{
  "n_layer": 12,
  "d_model": 64,
  "norm_place": "pre",
  "qk_norm": true,
  "attn_scale": 0.177,
  "parallel_block": false,
  "init": "uniform",
  "init_std_up": 0.049,
  "lr_mult_down": 0.7,
  "lr_head": 0.0114,
  "final_lr_fraction": 0.05,
  "train_tokens": 149800000
}
Each number is 128 + 32 x the weight over the matrix's rms, rounded and kept within 0 to 255. Layers, rows and columns count from 0. Numbers have three digits each.

# q: layer 2 attention query, 64x64, rms 0.327, rows 0-13,32-44, columns 0-63
# k: layer 2 attention key, 32x64, rms 0.298, rows 0-12, columns 0-63
q0:099097080128151098165149139100075160126095086111128091149098146116113089108141159119155191096183142152127125131128115091122140077128155176161137116131150162076128126140098140153141115135105092
q32:106125134152171109109128147144098125128133126101116122135116136152066131115138154112092139136121122105095124139110123133151095156161126118124112134148157133132160113140151129102108142131142120
k0:079113152123167186181091117038139120108058132129171167112109104089100121115107183164143143130091113153108147204098129065175135084149145202105158104158098079187145122141157203118137099160096139
q1:115145126154128137154063096075099121111107119138178077141127172142091126145128112144113116148102128097107102117142119076118119126127139101102137096183065123147134155131156140138111126120104116
q33:090104156149168132167142149137118132168110158080164082185191141104130083161164125131125128105150120100167149142078109105107169155146164137087125083137132124115146143102144169102160093128129119
k1:057139154136114091109129166128147121061105134069196168140169133134124180150105190190120110169115161081078107167130047146125136156195093181187113153121169100169128093159170129053118103105173120
q2:198121115176123176118129127088136135139081147078138117143125144113156128119123107094163160142135166096107139134140112099150100140124127156094092122172134107163132150140120095142117133166104141
q34:120155173112114135165137139121124169120094083187112069177151108130128141173098113108092113173138180111167131138076147137094132119163164110066162146148098118123174101107085127132104106121126132
k2:101137137179160136129116125135155156122124172125143083149121133113163114157173145134110114158098108091129120097053102118132156086104183142074146112066091090093106128142140137093164113139140153
q3:112121135129151155130130079125155146162100131133101149136093082142144111125124139113105134119143094160118174124124116110148118137119129126134145110140106136150117152128126144124128115127096097
q35:145127155122124108087112109112116168127137100131132137126138124157161131140125106106080114116151121149134112109099138079132113113143097128105127146145118129113129157124161177129132117133132083
k3:145092171104126106128148146133149127144143146101126116131112130094182145196165150132144134122094107126163149151107153149144131103108107120102134125148111100111104106113169148168095104154116172
q4:142143076109138125131121070141123114101084123095106103125149177116104146096101086149113111172146104176098133082140151126104144149141190135131194140083149096141116163103205153146150131142133166
q36:104148130130115149061126096145155150125155133146130144150124149137130174146171187109149163127176089086127176130058095159156149168086114143165142141101085171124143103113147128115131141191151088
k4:116107133186159151074109156128147147143184154167110105119080102089159142115142075150142169129160084142146123173122151149169121110147136147173120116136113151130089130147075113140099138124149130
q5:127128091159195106098099107126153135131075167117072128164095141123174129136158076146127170138151108156140145138150138155136136152174110096140128078112165141195171120119136207139135136112123105
q37:181156097175144132128148132128185082140185093127164071162146129129157129120171166117069112101110086141167117198115056122101116127129054164139125194087136130135099089185138157133121168176121199
k5:131176141146176108115169100069141158123115126132128078145087147108121097140127078127101138130118161126143146147173130108129136113086091139142114129140139116146101055109140127105178091177143120
q6:125083149135134146131103105123121182136122140143133097110118141145133120106101199136099119105140124140111127106139143118111124146123116137101140147113097081100108161129122169082126115117161102
q38:122134099171109165105146086077125070144123139137115101116141109134123088180125101168123103143136133134124137116118102127121166112176136134124134116097121168133140113108105143117182109167149115
k6:092071157118150151083127111135146165221145151187070127160120168112155110096117096095074133126103066104171159075110125115164123127068138097113047126125112112118056142090143061163099162140145106
q7:081122134137086106067129096103040090129130133095171187076150129142090087125187214129166068102084182125100147110095119170162121153129138114152140171117136168145145138123072115157165080159108172
q39:137123091175067110187122145161104058143120119109123131132153102149141158125062133160152146126137084135091120134144126085114123154104136081092167115112134117111093107148086128126160099099115166
k7:218111078165145117141131149182152151047130115085214172135118165169127142089082157121136108129115148133111163176117100158133078173184119099127133146117194118152160150089161113122122095118139133
q8:096154124125103122121107147147126145099131145080081097133155112112122125111142147130120157160090118112121106129138179132087138109138132131073157120123146165159131098134105135152140147080132124
q40:151147153127156130166130146166129110146173108112125120144165108161132117099141152107123118132098178126139119129141128141097127108135154059102074127116131123128148134138110155147091146126128120
k8:064175134131093077173179155153136084038123094086204200125174121138094113108109164091142101165040204092055194189134091146082079143206121107138177111142181166114178118163143129110127113054132177
q9:130120099109111067142072138117069119169150078141108136149094073167167156115127138103141124083111135114141076155154182091064120159133050142132162133175134104119071100099076138104111121097160103
q41:118095161122149120156129160112068082136101174118122135154048192126096122128107159062094141088120118137053187121097170097128129140100143148171173176145096120147099200172170069146213123153111125
k9:098131142089143136166118150107157091128135123132184142147115142133168112113099160129086127141147141077113091098149151183081171052122104113134133128128144112129177094174107161091145122120088102
q10:133133111137142184132025129081025090099144099191152136122130155113086173143173101083066098139160104082180137193106076080084095176089145102126139174173163152164172116164142084132140119097113131
q42:152124110100098115160133127090133186124145108147176112141157097137131130104132115082181120101126172111060162160100116094186143059125181127134101131104102137158076115116152140115145124125131179
k10:183164097101104124178189130181155080087121163109120156085108139170178068131168094143075128190136131118131119136143145150111155121135142093128150125203121167107122092151187119090122141092176122
q11:091106181154116129174021255137000165054108042222156129111172168126068086214098178084080063117110098105171181149126108006175157167060151000103144157140138218139101181163129143074182070113086127
q43:124107198098103114238038110090059156104102135065177031180177112055046019113169075050107131149179201211064160166000076097179155108023181195068179118080138177190147156164066150152122134108053215
k11:083151124095147126100111120168122152089157132140131109101153192078066146202124074049124057078126124144138135132143094131117136098171099117160132122121120111137175115178172109157126106123135099
q12:144094183097137165146143174144146172113098139117129136130066124081057144151128123125124089120103142068140120126109105099197112151056108156161099139095124204125170151095140111141139107098131129
q44:098169104127160143166116140176116066182102096102103094070089115131099138166145148168100133078115097106138123174054118077161103121089118091084123057141133195112158101146147122121158111118166164
k12:107096102118160088155149198142108123082150139129154152174177140132090207133171139135136137141146143198056159135161095132124121178141123142115073133138091065153102141106147120112146123126135091
q13:073120183147103181113125107120112108127137138101139138146176152110127118105123212112136121126148119062107152080136103095192190123128175105144168155104095153081145122095137113104097176111116109